config.toml
tie_embeddings = true
parallel_block = false
beta2 = 0.99
Each number is 500 + 50 x the weight over its row's rms, rounded and kept within 0 to 999. Layers, rows and columns count from 0. Numbers have three digits each. The size before them is the row's rms in percent of the matrix's.

# gate: layer 3 MLP gate, 448x192, rms 0.157, rows 87-132, columns 96-191
# up: layer 3 MLP up, 448x192, rms 0.148, rows 87-132, columns 96-191
# down: layer 3 MLP down (transposed), 448x192, rms 0.146, rows 87-132, columns 96-191
gate87 109:428528423473470499508347390531554515476565392466592526424461414564563539510526550468451465493448603474525517479474544530500518522537533485467540527574544508445434477462534525482550572438497532495526518487530517544393439502462480499532577477441447554512491496562479614521482438524496512551
up87 113:440525514521560573562458542554498496560479465544505398519454510561491525493489496564495512482635422482469531487430483531587520487459466556526399494479495496462470499476575562479440595467454482464362535508549537434590512560575509602562459412400398520487475577527544506607569485499502513455
down87 105:499527543547418579538463433451460542428556575513454454512461477547515477483598464512520444441549577459487524589537499572472449564496464552521504478510527533466503447616527463516543560499510448433432536549548551475575488476522469465622340423429461568532510475467555558491474533512447499495
gate88 100:518494540515468440374527550535563510589544492496490545460446520578524573495572476436623455470472470470446524543429538524531455381557483479540543430519612521546445465447480559549424486413470511526409405473465479519488522580470516501567501469519540555472501471498430534568520480539460510518
up88 103:546499490453547531608535450504490489546467564384472586594476524482447586463407472559440539453541492518435519563558480486542465497451557454464354442513472456531466476473451464551324581518487488483532484570657559502517578525561497485513504525476487484538501529354506468516429481528465530485
down88 096:510487638442556494553504584527457538447562461433486434449454559513557503570619449472521440518493464419515510568443480459526492517518497560544515472498535475497487476489507552480640487521479504452577533502434501527498449513345607452465540555469526465493507426520557498449549437502521479507
gate89 090:518473504474567499527501606481497548481412516509490384474574552487456511519426498443554500489522496478448561492502558534496482507604425423514408521493545480557485434510505481409550451528463517545523489530501455578428474482559511540430493517495582594475520413513441423498596532427545513555
up89 092:491523459412526491528496380561526424559597540464514559421555455604539458584481526460470546516510525457484526474451463483452500465543496512423504538494399465524529515508466578536447476575552498476507476452541570456528484412536487465581519448467414529491505551441457475605441578445565574512
down89 099:430631479475432496579536495444537489435532436456523549559499499552559573491529492534555505499541549534508480456429511545505460503553559490517436528481359542498501471462574542546523429528564577515453365474472533467517476489445494458501504529481454386420456494503548506432523437505516482489
gate90 100:510530516553460467462510479513520471479469562483477496539557509504410506489593552567461514540568500640445488495549484551465516531500560355501426495384541482466468478453510391517495503493458525421507498537536501509488519539557494403455523541543451454486550456460498451475524466513409567430
up90 091:420470469411441671572544511487531529505498471478458552492433608447516509494460563531508433505470584575531561564514411533532494516499565473426498536487523513506433494536579526462442483546484491503440508486533546450494470532473395561517487549445503497529530422435484525547431499466511519456
down90 099:471458507463560613533510485530538520540502529549476519537544462529490466406516542516493468522433431503494464484477519526530478482657499530535422464512474623455527500484587534443502544492464507443475445439510486490426490529468502483530560510469553498464437493492485512496573517594547523526
gate91 104:635570489474457460500505472459484545623500498557519448502425525486558433462501557576428480522435511533474493514518534436477439531579544527463423473441588593524505554505471550444386495479519504558471480558533498449427499467464496608474519409501580499577446457502451601493455494466434522517
up91 108:508474489383531472490420518479501489553524464529470419584615566488499529596487591482469478441417473461569421414542496507532501568541446482449558522551454478529404511438536489433533514469460535450570540505497446513465580528517438559570457612492530465534431500534502488489448579459508576453
down91 106:497502498473625501440429497625487504515485454461424478630554531497520455500454476450417538536471551506466469502494596423406542454488473491579520496551465455543499492417499591519529484554467465500441463579456441515574444459555540575472488470537587523473585478377576457530484512529496461528
gate92 092:592520500594508473481482437519545527493517489451549396518423474476521462453478487514556547480477453490514458454493474509485565392479540489494509447508606484526496580422463454478489621440545597563547517494496466573429492555446545523458545490512535495569490454548490471517509502528508496465
up92 100:617470428468552510531510491459491508515514460527438510555402513485480561546484543442579483526509544398447496537512510537551506521474540582412527428525553481500474418534446498492630492506578527467519501466449424511363535521530459481494505509519510509482540493558461511589481496482539436438
down92 091:393523365441492438497451466524456460402449503487427501446428480491503460536500533520540430464482593568513507472505522497549482669555518533447505512461558506479508527506484494466542566556441428512450449546556457523450483543394395485561537517426450474535484452467539545453541436392498479470
gate93 097:525453537495431507535474523538496553429439486449497635487504481532489570490470448507463574507506478519499626515431513497581498513521430513582442558513550514467531503465471458498511532447458522466475553532480420430535534549537447416489565523483450593399453481529544514557535633425503583541
up93 101:503512432395521489443461492439436490599470485509462375389502478434581464538495560512554526464521482513498492494487508533461530538524415522531454492490464462460550436454506502505523577491513465521554541411551558481533557492527459525603591505532584434422492500565443524464410480541546481520
down93 096:558549522419465591566530477469526497587489472454481595470508474416502469479432490497515480526486504503572521498525516450386471486419496518524550486591478507562478395506497490532412427558520591460463532511461560411524467458493484420484467534548516453531435553463562439498494425464431497524
gate94 098:550456457517473496369470461449467463525536459498456517549447496500575536393489482491586507529505543499496528586472617453412556454609481500465457488511541465554555467390489572398545558474593426519474458546529539474522426456542605552488454583573497447442537512513564475574510543493516484622
up94 099:574447626516500520513537526458552522441511527497487494522533482435472477549410532406387434411473459548491517531512425452501567471632560554613587496431433434631435550511502525501413488501465447480438481401444529500443515539570613504514519502468434453494517380512545524529584451485548493506
down94 094:469471559474486481509524518604407358552308470522380514583534399462487493527449522527583483491483495605530520524492522444423534466499487522524494467455514495425503510407390442534496499572505458455417471518534567504496537581472488609500485452522539508470442445517511468411472449409529529518
gate95 097:448590450486447542538471517489526478527495412501482571490492501494538510480528419537499555481477426561449602520356525531510546605482548521482486570502502580485543533482457559519500516500438534489494494483419518494635534577465421520584502438565584474445494585611439489478451412478633558446
up95 088:529479592565557568413491513456455587393570491442433556498445543527499471506377518544393485450433461486489398520521564445487538447472507454482507568464574596480475575543479518474502493525548510437445568571476561455547451506590550467545472427552439436488555472479474527540535430474555477529
down95 100:462473532528490476414489411553547506464567515470472429402536422561528477559550545443488497543376500545460597591464520515462448522607563523485516467524496385463459472478466519502560508500511469528571572491579532527340560528531424414473480480511438502468536508420496540401539624439472468455
gate96 102:492488442517507514494449478431520447500521555508434466552484555511616513467407522521493495503506496501407462639543526582473643411533527541511487496541499439535463419448538588557461437492579565469503582571500458488516521482461485519571510567485508460467549525451443474520544416541519445529
up96 098:606530438484509515468493478438435514489534538556417481461370488493489543554386494511551535501495432551478622463612495557553462430463552537433578445500543481453455522530432489527522492509418512557566545498497546514489471475508501471471589525591514467465537436536553572449603486386504544447
down96 093:525418572450528555543518548561527405469490417569431595464434525520609497529519609517490475501497457554499506514521554546495432550555556516538436488459493473507515443456472540533452446533570535456502530448489451525567489494583422478463514411472491485415531522471537561477538532558451493403
gate97 091:540481500435483501515568522591415568552437505532483457435557511438512520452501489428541399514522434482598468447437556546574510465602476464544481451509497458558484505511483487526462453360487440422525437598521478518509505518551385614488519531568496553491605525491532521474508524555428465501
up97 097:482500556386364411504545565525499552459496478470497432524503413499526517476484490575525520589509489423580432485459447489493390582548490548480505475413525558458527554397566468537512470522422452498435499538416487541450472450527519586556570581572517505522569423542509475503503469496459533537
down97 095:658565441499567561469558529550480516446497558440527512510484466552530524415528466497608515543497458508505479556505555534489421526474495527554500448439522557555480420527525460429557503465467488492433398435536496460602559501507471541422563441452578553477499451540466406591495500493508543481
gate98 104:521518552436417463467457543542594470377366481485490460588505490571547396514506529481470529599476464563438526493492539500443460542550545517444394547578375564461411476520418506585422553513541570486475497418410564497409484432411457471458530513497475497423603452526499531506480561497536516444
up98 104:545506555438527534500420509517543527544500555481484523428508413583486470444468340544536542468512431537458520484527481460510536461520526463423557531520563479491475458476514475518596553340500562548487643373483499479455479574543542487546561576524504470515495487533548507597508448466568558489
down98 102:446469564473576524515418419445493534502463546436430507616520538488442522467483433494525416492496479463555541553400469527480534551467588508457538414568556547545515609535506551501518504396497577546450472445612553457470505508559478480509491570592495488484498511504410522509505517496467487443
gate99 091:517461592467414526455459457524406484465554446504470498496482548502412521474514473489445494482510578455468491638558504441517528460445433525537509499437482555549545493510454496453489384581496536584562502592555483614476579479390465539488529432492498397442425471609549510564545527521544443468
up99 099:512500495551490419514441494440465499532443524538598477442517520541444523536584555518486510542457496536490593464553556430419517491631546464482481522568571481553491575504400506416446514481589379569432548507494382499469455507475502556461516386478498486550502442561560499555503548504535504498
down99 077:594453626407512485403513521480498445465508558455455532522473529480441517479513455581586526483548522388447587461475529510538518490445544498456476516412472537412505510544506434427453497428388480534543546548545558510519475431536456539577532602466515512469483444491422514457562465560571584524
gate100 098:512428475510503444620567515447452506441574413542550483547601469479514518462566503554419493505473496558426508548488563509442403541471504433482497510513463572494405497487528591553582458451582507449498554499407521518518551575499482523619542507520513494509474469529480467495471525476461490499
up100 096:555513422511545557506556515549501548515464485560547583492449476481448456480453499453504521558539536573540480385540443610493576423464510446454527469421454538448537525500497497469472501430505545504465507501613470459567467536417544490517572567567499443460430526471524515592514490455570518378
down100 095:392455501453504421549526444496543436495453492496448445551489461503506594609560518527524467527492512483519572589470502446453439551494515490427521621535461476546571521577456493451535463620551553595564502495568540559500575504535584560541524510470531520471539436547525417535489435439492543514
gate101 100:513495465460626528547454460517474566597429450490435460507487542438499504495519433491568511558564472550586447565548599565544480366452540430464572405504440492527578485540503398592502515535544461550495538470441471507480470512538487530542519463494484577486495445451535464442565472498456539543
up101 096:475489509483510513515588431499588521511480547434466541444438540580547498398552532528362614485454468522499548481477549463497500495542481499468434516463460427524472503535431387553506505507535420415478524508581571483530434470483598484476478514482539495349542469479499496500575519531560454492
down101 094:477506501559456465506449516476415519548553594432531509502397457596436474547596559511505513519481569528487471515443468451511523493472481427461493594564564508409497561480523463506496560402403493449494591467539563595472594485471427430588482556536448417503525513491516555567442597513464480542
gate102 104:556569451390499472507512531474384516538491460490534501516509477560568483460603599438526634553503617559531502588460531469564506481523495434362505524575544420513465516431588441567516532539504501440439516519593501542508505482498511550450511446430543469546491504461466436508512485483453564487
up102 102:522550532540498524507575486540509543540460536447447606453514545455527480394473423488483445429481549500506438590493559447571523579549518564446555464507538518460477484579542492454500509475539453450529530394508539559540485514452486553464539551492480487589537561518527497639562481506578502502
down102 100:556488572547512543463565519467536513559468489455472597495428466473510460539511523447475473585560554565518526463439448574521479560489467465544418496545460473532495454557500546555399469492578608427488456524481451393446572516412491559502562386511452515460525492532515570408487564456524488638
gate103 103:611474491372483393430358450512476479496489534465522459480493559514396517439530446525519435520559488504461467481507638473517565438514539482495518443486509492628495489610479560525496437546595488585428486511540471607491513438459555578489509534491505446413493445553456589598503523570485490483
up103 104:557497481452514420602449434485480515470463474439487382528477531502456444473592479542443463482516468478468443561477510452471463451539525549567460421483511464538505539506497472417410426575536426522367628525478432527496435504520538602444486472444479513488442380587507479597419539496495509590
down103 095:595486549482527479434541403447413439534460538396512494513516533523431551495506522482500506534543477377463559510489587478468542440471478514582387439520466462566519553545507481522470507613543447563535604578505423556394437478552559546586457558333474460524527422513519468568549469476506513576
gate104 097:449577501565445443494515579518466449462503583545494519505507528471473559500503560447523430491509548471491493589591548559580520509539610522474421541452542512519527586458487582489376567423481499574470460506488517480547532504589499537466481515587421393550540550473507608433487430500447518539
up104 100:545554504439566531471529468553545480556589616480524529490440559479482502453499575607550462590455489497448476498564503409619448501528467455542509439526480496477517502521565540544493518549488366494585440560498607491453527488418512558445503495590549531442509483500447440535550516470423449507
down104 098:583531516445509501493451510550509476549439556494540513534556478564401520488514478546378509506467508498560439530532612464487553504510537520497528491498472580513444470480466527519629510516521487526527504548512589493500544482472506409521524566584525411452532505444457470376437503592447508534
gate105 096:465490491530474573529517634444507495522570458492475434504557469601479428466500528526428522498436518512536517494569513453495534416586582492533454445515509457478496493414459538493479555537459531490564507492495533512394510518536561588501500491539462512576472451453561538489436458527484527481
up105 093:461583474497543585437527530461502506578568508627480437453459471525520595498473495502517514445533484442537448524471494557511576425488537425563515497400418524491528569460536541447540446503426495572464429511561492542644462610471540451562507471484416427536498604491452528482412577460523470547
down105 099:459518491410467509527538494563527492556471502441493448531531446500497517495441547517506480516514478556511519446450512537440484576468430532468539553442536458518444508487392488490494577567497553546523466486458453466392600544550444487542415434525520565625545463465524560410474546505565605615
gate106 095:560533522416421553468449464647527551536547492493480501544468545501555499586540440488576440484548491514565394502490488440465445397501560506396543518412526558472537534502463493491501477477452481460560499523518557533431526484531542417480431453429506492562495505600540498546469506465528471454
up106 098:524549444523449510489486392520506423478466442472487514455513559496500427487532515543547467576423563441547417414495537439459484471581550503568436518511487599528466491472476466534466557532503490601444494593525509423445590455421507478448486509482508548529484428445486482425449471488561494497
down106 099:460564530560453550449442461502520534458498481499515509485458377568492471417505462503527414485497499480580469508454553444485515504512502437590463414553413571444614515401556505526560392464575544523494574531417545490530469516443473432434502491503431525401507437502534547473500441477464504539
gate107 095:440535531424562524491392453454421502490467471460510476488513560375484460406519406467515515535488534530480440521497490503534476474379523453499478496490480519531423477478472544434580377406528440487487515588479479564519512499466528484552463473528393406532510561513548518498537558399580482446
up107 099:411520428431553460524533461498550444492423512507553481466463453460491424480570518490588585557483438540520487484529522553487468481449616551524462528527446523522454497509521514534427483454468438490499465434476405513471533404470545569535424521488601540542613462578467503470337442469396580433
down107 095:486461549464472501405503442524555452469408510490480543403678511506450514521488400454572503498411611583482529511503514474529472559505524466447512523472536530509457457493465477493499517495409515491509526504567436523568432538546484553490504478474502439517556497485518503523582490436589478437
gate108 102:477441462384413538533518461455519510432600529507391510493482449496561464561511504611464465428457534383459553556503623531498524556500517450526529514526479416456558512557472414423427424507490460465449599462452513532477592452522447518493580525534425540432438563451510417433495486552513542463
up108 104:522533522376514494398463533508532452421512555477554547535454437547563520506502514521430455491541495462490517487488412590400580506428426550574482522495513520549499608511476457463445474473456483444565528394429538558535506461432423533477537555507540558453515528581481509512471450508481527447
down108 099:572527548516529422569495532475483488528486430474418537449484518513512546496505490501533544507523496500562432545587543462430478586587497550480462478565582435586517530433500504496524511505544497602537537608459450569498368492484493501534510482433544529527526481532482497358472518549474542484
gate109 110:400500481483454496477433569509501532511509502536620453623549519398525418532608450434363447515501494461439467524461538580545499506547416491515459438515436514459522453521472476464462459525561411460510554534467499537566513501542529480456458479545509505510501476608475484638507530491448563548
up109 105:559554511545453553549471422500565504504401508437554580445577542507518548379462541485558434516455551602467535546585447475481494539464374520439456508530563536538478511423506557507579576551473510563503528563527418558529500557497461409562481531497445499548501587474560475453573484507561558535
down109 100:431577577602504575434470502491519525550462476531536525490513461451595467538554471497469506487499448468455564466460560569540546486523458547560432451537463478563548464455476437424569476478455463583551420532527447442527391445533485547490472402481425512508474436534486459462478501548448600565
gate110 102:548477649512429479493499523430539488488503475460522532546533459466539514514541460478508408524436469607433516557440443445429527499495487501531558462446526538589466527475422455477542532589482457443499551566481534452551449516512485520371388475510523563567414512501446497510320504483589559552
up110 109:508566476439572547453453447535565544500509480552542490443438466387457565578546447549533441482558504549529531529560532426604413519523573556549559493485516553442460432447456520551470544528553517448494559407558518411491497514518623511410449495553485500553493586518508487503477531576503462496
down110 108:485548560491491462558543513447477566585505518433484505622531397526524618487508552551567431535446503617527498514431399483505469544493500433551456593451497553563500509473516513534511543555588558524532569512502533499480449521479479410524461557506546474518519464462390476458432443567509519529
gate111 099:474582489499489555566494438465441511461486423519451559622512488550503397455434518550326504460508461532488507486512501571505606506543457532502515526499459558627495548513522586482495557410456466558462410395392456474433525493507550505507425531474458518550526488452595544537488548551462484492
up111 105:458501534426460484471527412510477523500618478505426453515466522548473462448586499459450475514547448428527492380405446545561503454520444516498488482457496511540561473563494505543545457443513427444508495525480482488483469488494530456510567464429551486493507434453424514523506493535550554369
down111 096:530500418365453520521495481486481523610528465437522470575484476486534476559589470553522521516394584450439403473510457510503575527550544431519519522567564509531527475526510524500542466558511521427431447480578668471528524457598515488532489544605440449459448477479516522577548505458555544404
gate112 105:513552511598463526594438548487497468433541411466516493558489501414401482489490488484588562506552635412459438455504516494419533491521473509526391429523510440529453508507502589523578496366553459470479498553459492450496493477461446490475440497580612538494580436600455430529560518501505557566
up112 100:505488475456507596602410442440483520472505542462577473556469485452561517506556472497524519541625519574483431476563509505456566464547491479560549512483471578456510578474516533566497579431501491478572620454579444633434518640510452470426502542424505523563535526493477572543404522457512534562
down112 103:456482531532421528519460511514478498419441440479524508547542498553410544492507547580567507590501536485452493503469501507450487545606502475537470458530460553401486535545477580501467549426381453572553544528472523567394538505434436433546479497513451485456507464543484466434564512373522543463
gate113 091:526549519476433589569405506471471517507468509560499406421535436506447467505455472467477475477513524541462541545561562527468473415512526450484491483508455490475555458596399538445439485492465499527472382542519543452584456537523516422491481488446488538544541523488460547454454521470552380521
up113 095:528531552518514553491473417467593511444473460521422446570518452472470502363518395449473569503530584527468523525532509493573420466548586494547442487512489430500518521515505462476478512535515511524389414441507437467576505554491528429563499444538494534497446489607537443524500489526492470429
down113 099:582423455491499522463511417434527512511427521571590458493494401552511540545428428461537444544448568559437450539516409625439475537494564482531515570471508481469531512432631536466605464487493425495498516519489438390568507446563530452545461461535482480476508500475541474445555523455520497559
gate114 111:462517445506524505546490538482599574463441405497478497430536637526483503535579574469436493483451494485445502535439525511414574484368551532516440491525451559489467522453534471462489488465516413400499478487554600586528485600472555450541460441513549432556529482534546589496574422503541544463
up114 114:455514489530533561466573523543358504523580610614523435491418527539528505497465556533425599469516566479547629496446494459519432506481493520504465448533445555491478512418522507493505460497492545581503584396509598465458515449532421489447468541436480532480545511459458501563411532387527432570
down114 107:464525518593558432553509502376549459478526477585467443462535491467465524394540533447462503514541466436587490519532480465479491417484475538505455538567551527463623449472449551536544386471510425467525532447531493564619440475560391543434503569402556430397495447503468549454540519559506421551
gate115 112:528474431481529523519472568436544380452509476456504528460420438537546536508573472488535379441500515549486548503438459560524471417547424498469535511546496492567514469462624562421527552515514423508539539540473505548585596459449467576425514529441480490449631561569538476462570498473508547415
up115 122:470439527453427527501384525506567534503515539461504462533523443499492524509527419432530515532515487462502487456487504539410505522480514473473496507582484465472474510479402483498614512620430439480446435430604560512490549522516604505505426423505573453557511553559427490379544558474520450586
down115 107:462507455572447364471498540415578563534453470461577495503411499537426456437461465506449485475581437465522550427467465532565438514462560542498475520507464508528526515455579469406536577424423455519579447498571452479481466487484619528535436481479521491520473551535540474471560584471497514562
gate116 109:602490522450482515496491560513540547501504554451486483552497473603471442528587442495556506462495525475409488616522554582455514500482492496517527474538666440532462541553440574449503516517617525491569536596533490495372576558503487489515505526491465454531593516507598424511469511544471454497
up116 095:563604531504554421474421604402469565554421564423572463540531452517425546512441455486590498532515476534555483483491491510460433441508468529528375510493555471476489476450367440457550432602565441435467501540488502481453441428486470460594450554489448462523489493469564441605471538548495501440
down116 103:589503583482556465451505547447450484560472403433540485584520550449491477565497449491500498596573514578362509590524408433484419501485498552497415439536427482485536490442514484519505487438599508500490508539466450460546532557503360530532444469445481500545453354512557473495533520476496518452
gate117 104:515506468579507533551521374528521500513441549515537443513388476576463509510557506542514439420515531418527490472442532591459511527460554488436561564498486482514534583502506542471528473522472571463512607501474587489466527600465534489462574596478390590464443549541522539589458510518627548423
up117 103:507479576502382522525433551564471532498502555486502568494519526528487487435372514555548506443525455617494544507511439545510510509534521407425626497523482537493403449480480429484566440514521549507503459554466527573463436578576583589487504461521438457567567534445542520498476545574499554527
down117 099:481495533516519509491501405472585509439633573496496508430513470621539522433556540532473561595490547513512439452518441511445490479487490391442493492545411499534581474370559554521486480561492609462467536590430563496447538477505549513470496508533524416539546454453515448532475516496546482485
gate118 103:435463528498417551532552466524601537585436475454478489510436628508450471520511560552514483503546547573434452448567476400477564498429547497526527437488475478389505523507562518487544509588528564478572481616509545558429497528529461441489501434448445431552455479451438454595442513514588414506
up118 105:491471517451458504447445537408605525632534501524520471518533510551492476592478618551593397380530458515504583470481493492528454458512520526451486458488416525491522415548468504577566502414514497489542515498577532489458398403594531492506522455542477550451522569521512486462584584506391475554
down118 106:564457499453535444608497508448611511537519532443487562431448492493455525540387531510436537597461505442457461570535474591565534533504536477555514468504523580499486535536475552485488491472460516440524487583471549607449433529467474487569487469480511457485440543391537519471504581611535410505
gate119 100:520549436496412523542448508549545542516448485482500395506486533600468523488377493520511590437549406540434465516495588430476485475503479445418506469581431467507505523387442434513480536586579508519492535495545540507559546502449582483437443471565582546485550446451465536474428571420561612539
up119 097:533532551421525491454493494507422519540549457471482577524524515479530493573557509382472450486569477575440437499508436594498505536489576522515496473519553566507489466587500591470493451525484543586550552352533498546519498468498445425462516490482505462432590555432511535504572490567453497592
down119 100:482493483468454614506407513550483526361541513469543426457490498505538504472520341512648516554477437491526566509494500530481475531510474465552496530556473428506488481463490516433442447482431544485487553472531460459577529467452432445465563516521552480573529476542561539530392503463537407542
gate120 111:473538491490509463515467586533464520521461501479537531548531519535592589442552486556480525528520521503418498460393517565501408404550522446524535485514335521564486533542507552598445420429541491502517487562510586450485520511509501543455508526497486436523476470603451555500381486510548507524
up120 097:538541514456430417486474551485460504545474509507552564422522575531484462540491374518473505486503593486479478436469498500426510475487430596456538492455402509500522475567525503482478535517572406591479457458534511475568536583472509456585464472303498436569454431520437514538520551547561410440
down120 105:557453500618515520486561462457449532474535498541466453412487498583575542468478549487500497480546420434544510443507482478487537540480418456523480496579508557487487504499457444467496510486502488580526375505482526578585549450457490448470485384526486515514509469420551438442502518501518545370
gate121 095:498499465514514498517449483424561401466511523529496471496541500481492643502487583472478522554545530468544624534497524518516572577459468521493426499516502510531417514481450545496474490517526508490472564441482511578511516458469484383489449469477439526515585490533539471503589569456498505507
up121 095:479458495514507511546494582583535439538465409458419498508539345520466478507472438457513465408500478465469351485501556533476584556560495459537435475521521491521512436469552472565518386521530449423492573538451467490484522494485483538510516535436428459504490571530496489497522420498555496524
down121 096:416572538532478501459521456517531585486515569513537574570487431538488514419534581495387515477501458574553383560520505483472556490432494510506533486514521491490598538557551485485463475405543475432500377558501485477523473520504554484520483576451587421481439451547493421533477560528521492521
gate122 093:562511511544424472473462587525531516551501521573414463448492481380457519511491463550497513437535462501535524493424515354549593484551468503489455487543549475529475442494468481537472518451408534464484507469509509484558547477526491454479371464483477482555645563502449529464461578420425447402
up122 092:548551512439541437449500582504439505516579428523547521536503535527525449495504372551583439467528456593518473448476495523555459553552488476488433524361610525373478528486472440530439482491449501368553505458440472425433545480506553372600565542538471521531441499443491488508460516534522552433
down122 097:486503467417559482560464449454475523518436535448472500534499535504553426495660453434510469517549572529488488444508484496429411451475494479539526505465573528530511454588594491512470562529549601489445443407443392514566515567558427455518537508561473468482461346503502526470586571455517609539
gate123 086:524446596501437475439463532479498552480571447384475535516421567500519522508479518540420559493563427484442543461511570502521511499469591552519452473473563485559494487495518500592495543486485535555533514510492603548479538506409496498447514437531547447555461480469436476493471520521519468499
up123 092:494529502525585507534529468444440452439608502484494567422456476485459536533400529482493501505445420588452523483507507590482463466439456514450509433425523523551570515459471491541541449468554506544516559411519561516515575516554488451496572520479464507527580499560554481489502501530438414425
down123 098:501544534475434490453437493393509459465500536498500496430460435536464421547497448545537554563527530449432418448462481599468521478485513589523534506470581520450502491546405473459489473473484454435547540507460665510578497484370472496497530426443578528458508493449525448443455542512411491486
gate124 094:419410459501434514443455491566416547483514390451499492447548516455508465447490496546447542527553522489516510537474513535563524554548579584515523497548405505558510489535496413480555515539450548493472489508573455553490477581517568535536541430484557508451545453438535473463492514460513545432
up124 096:561527504459489516503584504547487527377542411443451486514501532442465514526479431482493508470506522502538553498476458487491566541416433498524529468467479558448553545519513546648502519430437532538525570464574505468510456538454458500522480513509372412407533595480467506561498462391509416514
down124 103:453506574393409503521476413443511504464526402464461472461442552512503404466445356595574488506498439511442481464496548481540500528545462412489450491472490588446609397529521411567508495496540413576423484407502484493463427444501495474530456471445398470514502599575564548528439557424513509480
gate125 096:537537455455489463463631578549448493490572416392496559521537542454508450506560439551399419488468486544504463527515439448481584494467543489516455467529459553514428421508514528536552463440459590590567494517494498466540493447447508552480478435473516486546532495508574427461521546511547491520
up125 104:537461451494491559556492423510386493543412524521448465478497538597409495523453550453578477511542512453528446410610508414401495493469481503484520484504510469537511515608473509448515449468507545498433485531493519488463474462539622606507441478522521479442504522492480519501459492435466586451
down125 094:454533441563515513514512535448455494518554455510410533402397471558514464516500468497459514569572448426431477485476462566522478523504654475501522554454493545451476417459514468443510470414558412528529428496374403529474538513448483462500451485491487595517519522539494482473464508538518467485
gate126 095:548540412465491413537543420503497511489464430490489356535441505459363543443466500500439557520428513519603523510473504591451501443573418564466460512476535473580419484466434515553512522521487472522545423521378436470533533505471526441536547475454438524471483503520454510419446444556470591612
up126 095:480440507475590468522489472503537414611484546424549423543517408467509505512498442591525504524527481565460433555553558418552491462487462521507530459478540387547519398564479579387542490431497503543481513502472525511605596515485473525506444563440478459533525427537452508508504450466481511519
down126 092:529433632480514489379514518584474528429499503522493543518547554581446507545457453500455519472416638484497455593456476503477581546494495448556472563394476530525503569545489486419507482457498582468497462613492544535531552492517437562558524474473535557489574373512509466453479472424517493523
gate127 100:506568496527526469400461520535487422435493557461496529591434579510560586423489495439448531483521394483466481558447563541518411533494578555451412524434598360464475516416472492448541541615436463530367450486435496556552488546557395440501514522524519438496489541479502489607397491491570371546
up127 100:470549515540574504499420477533521632568519547530502507529434542577497534511514510509479541441490474444595536484518542499510558491497419465473470501521494510594578430540516471442454457553479498494425551503514465450484532451534470498382513427500455398471462503537556502583500504468518486550
down127 102:554493459481423554547420461462500460520591488399386476575501466417440528431499494507415434585550560422471560454474458539390531564520503478431489509512486404523489423539493550494603553502547481451462501474504519461533467546487498530492465445499521647461417499437518460497525378530397488510
gate128 105:512522557480537562414513524440495487540489473614415496571525421538547496432554543509485527437528464498517522569414517446515597490529418591507552579496432515513503472518418546491443404527558521478556439399482520529560582487459480428478543422457480511514531478389475517554490587387619551470
up128 110:504542515452510471462455508544459463579558506535469478600476506517605480519451534616439509407406420473481581575515514509425465544549606432409525543473533590502423506463498504543592518478444439534543547471460485479526562420503450439477492491453472416446466465586482410480505430555480505524
down128 101:545529507510547510454539488473499541469534453530479422496446476476436451383564548523440486493511483436517549528510500487535520539503436536478435457550561535572430504504460538489539517547514551511471446597394558490528513559455391398400526520524618491605515382499507545492555518507519481499
gate129 098:466466397531510486599471510426541560438492525553465523528514460523484458434545455507435507448466482551504558482551547552497567541495530500529521544575599552501629446573465501586521434501525569492474553505497476566485513478495519522488615556426523515568358475494586458490540445450471575529
up129 101:501438551488579560498374533483460544577516486561566493498517577480503549492526465495539465504474443477588575470464610525574589493458496461584529608466425453439472531558434539511404480497591547457483431416503407383488360516460493474442545577525467492464513513460452437402453529450518444470
down129 102:547469612476443512504419448517542574477507462500541483561527531502523532497553450524455455461535493536532635494488500481486441465484563461595526459486477541440425444515459532426487616545538485411491445582546441519481523552517467482554485530515381504511534417529544523440518413458480519456
gate130 104:547522515531426575525547468493485504436456445555524504434383433593470567393573473543472436455493541402548491478443558515469563391551474476528476462483480492559491483385487460452582500465566491512528407449438395575570553485544504460444433476492490584589470528640456476523419495474542506493
up130 099:577534512550454579541492510502519495477494478508481591525503522560601532486479516411638558424509501445465519474422439507549518525492575494521476428494491587498435489564494551546460545639504534510427525488524484454572592528436503470561444471484557592533393524508460570569536464489496533535
down130 099:483487458497473443436491415564472504543473480464461437537569524437527497559526429548547546472464538606544451522519474505515445585553517507526499499419525565519543513492582462463504435551497601506378574572479553567586466499462433505492550563351579580438510433370493535552535451393550516536
gate131 099:534535522471576568505467512557411528554604555492549521564474552419511495511552455562550542498555439470532523572522488533483613475543577461488496487497439450474461502453506432441442480551620419477516494459606425500575411503479415450553559548537467520486533379396523558399485480503488587529
up131 101:456504502495534620532454528552507411441508458507493580450540377444485504439359482592500352531427496551434500554510508495528372557565484478519574498517550490557444499440440532567472509562529518565460581527527466515488537514448604518361532525520492480470440518554556479479476475446451455526
down131 097:531436544441348503448449451517404480448453510490511486458463456455483433537501501624554518452431507515521426521510530523512427532547452482475486488482476446493499520566553487448560504561478434495445446488479477523525580410563401394556452520577492529513504451569515463453540541479560442587
gate132 104:514415457481545610457460439548505526447499439510419410472541545456460429505519467563504434496488512603475484550503519556463473465492514550498458413546532562491484444531471507545419533534498573459550580531464512545477447478449485459416398423454475443530478514580544536498490465478475431544
up132 106:498493484467506552562507484471509447531447505485464482453529520486549417475565446528540488505451499460617472487541539518495568554509502416516492458458509598558484600516455437452452482577432514464586507422568547463522417467559526633505446488476544477501468489522487551542487485425458500523
down132 101:437447545594519437514581512522551447452511486371434506596480508495450509412483371524544495522591441504555479574467416443492542564478449568443478463535522433448413603454416481503528548402486511551530494480508483501554567558541526437514496455551445376465463417514508556470555388494475486476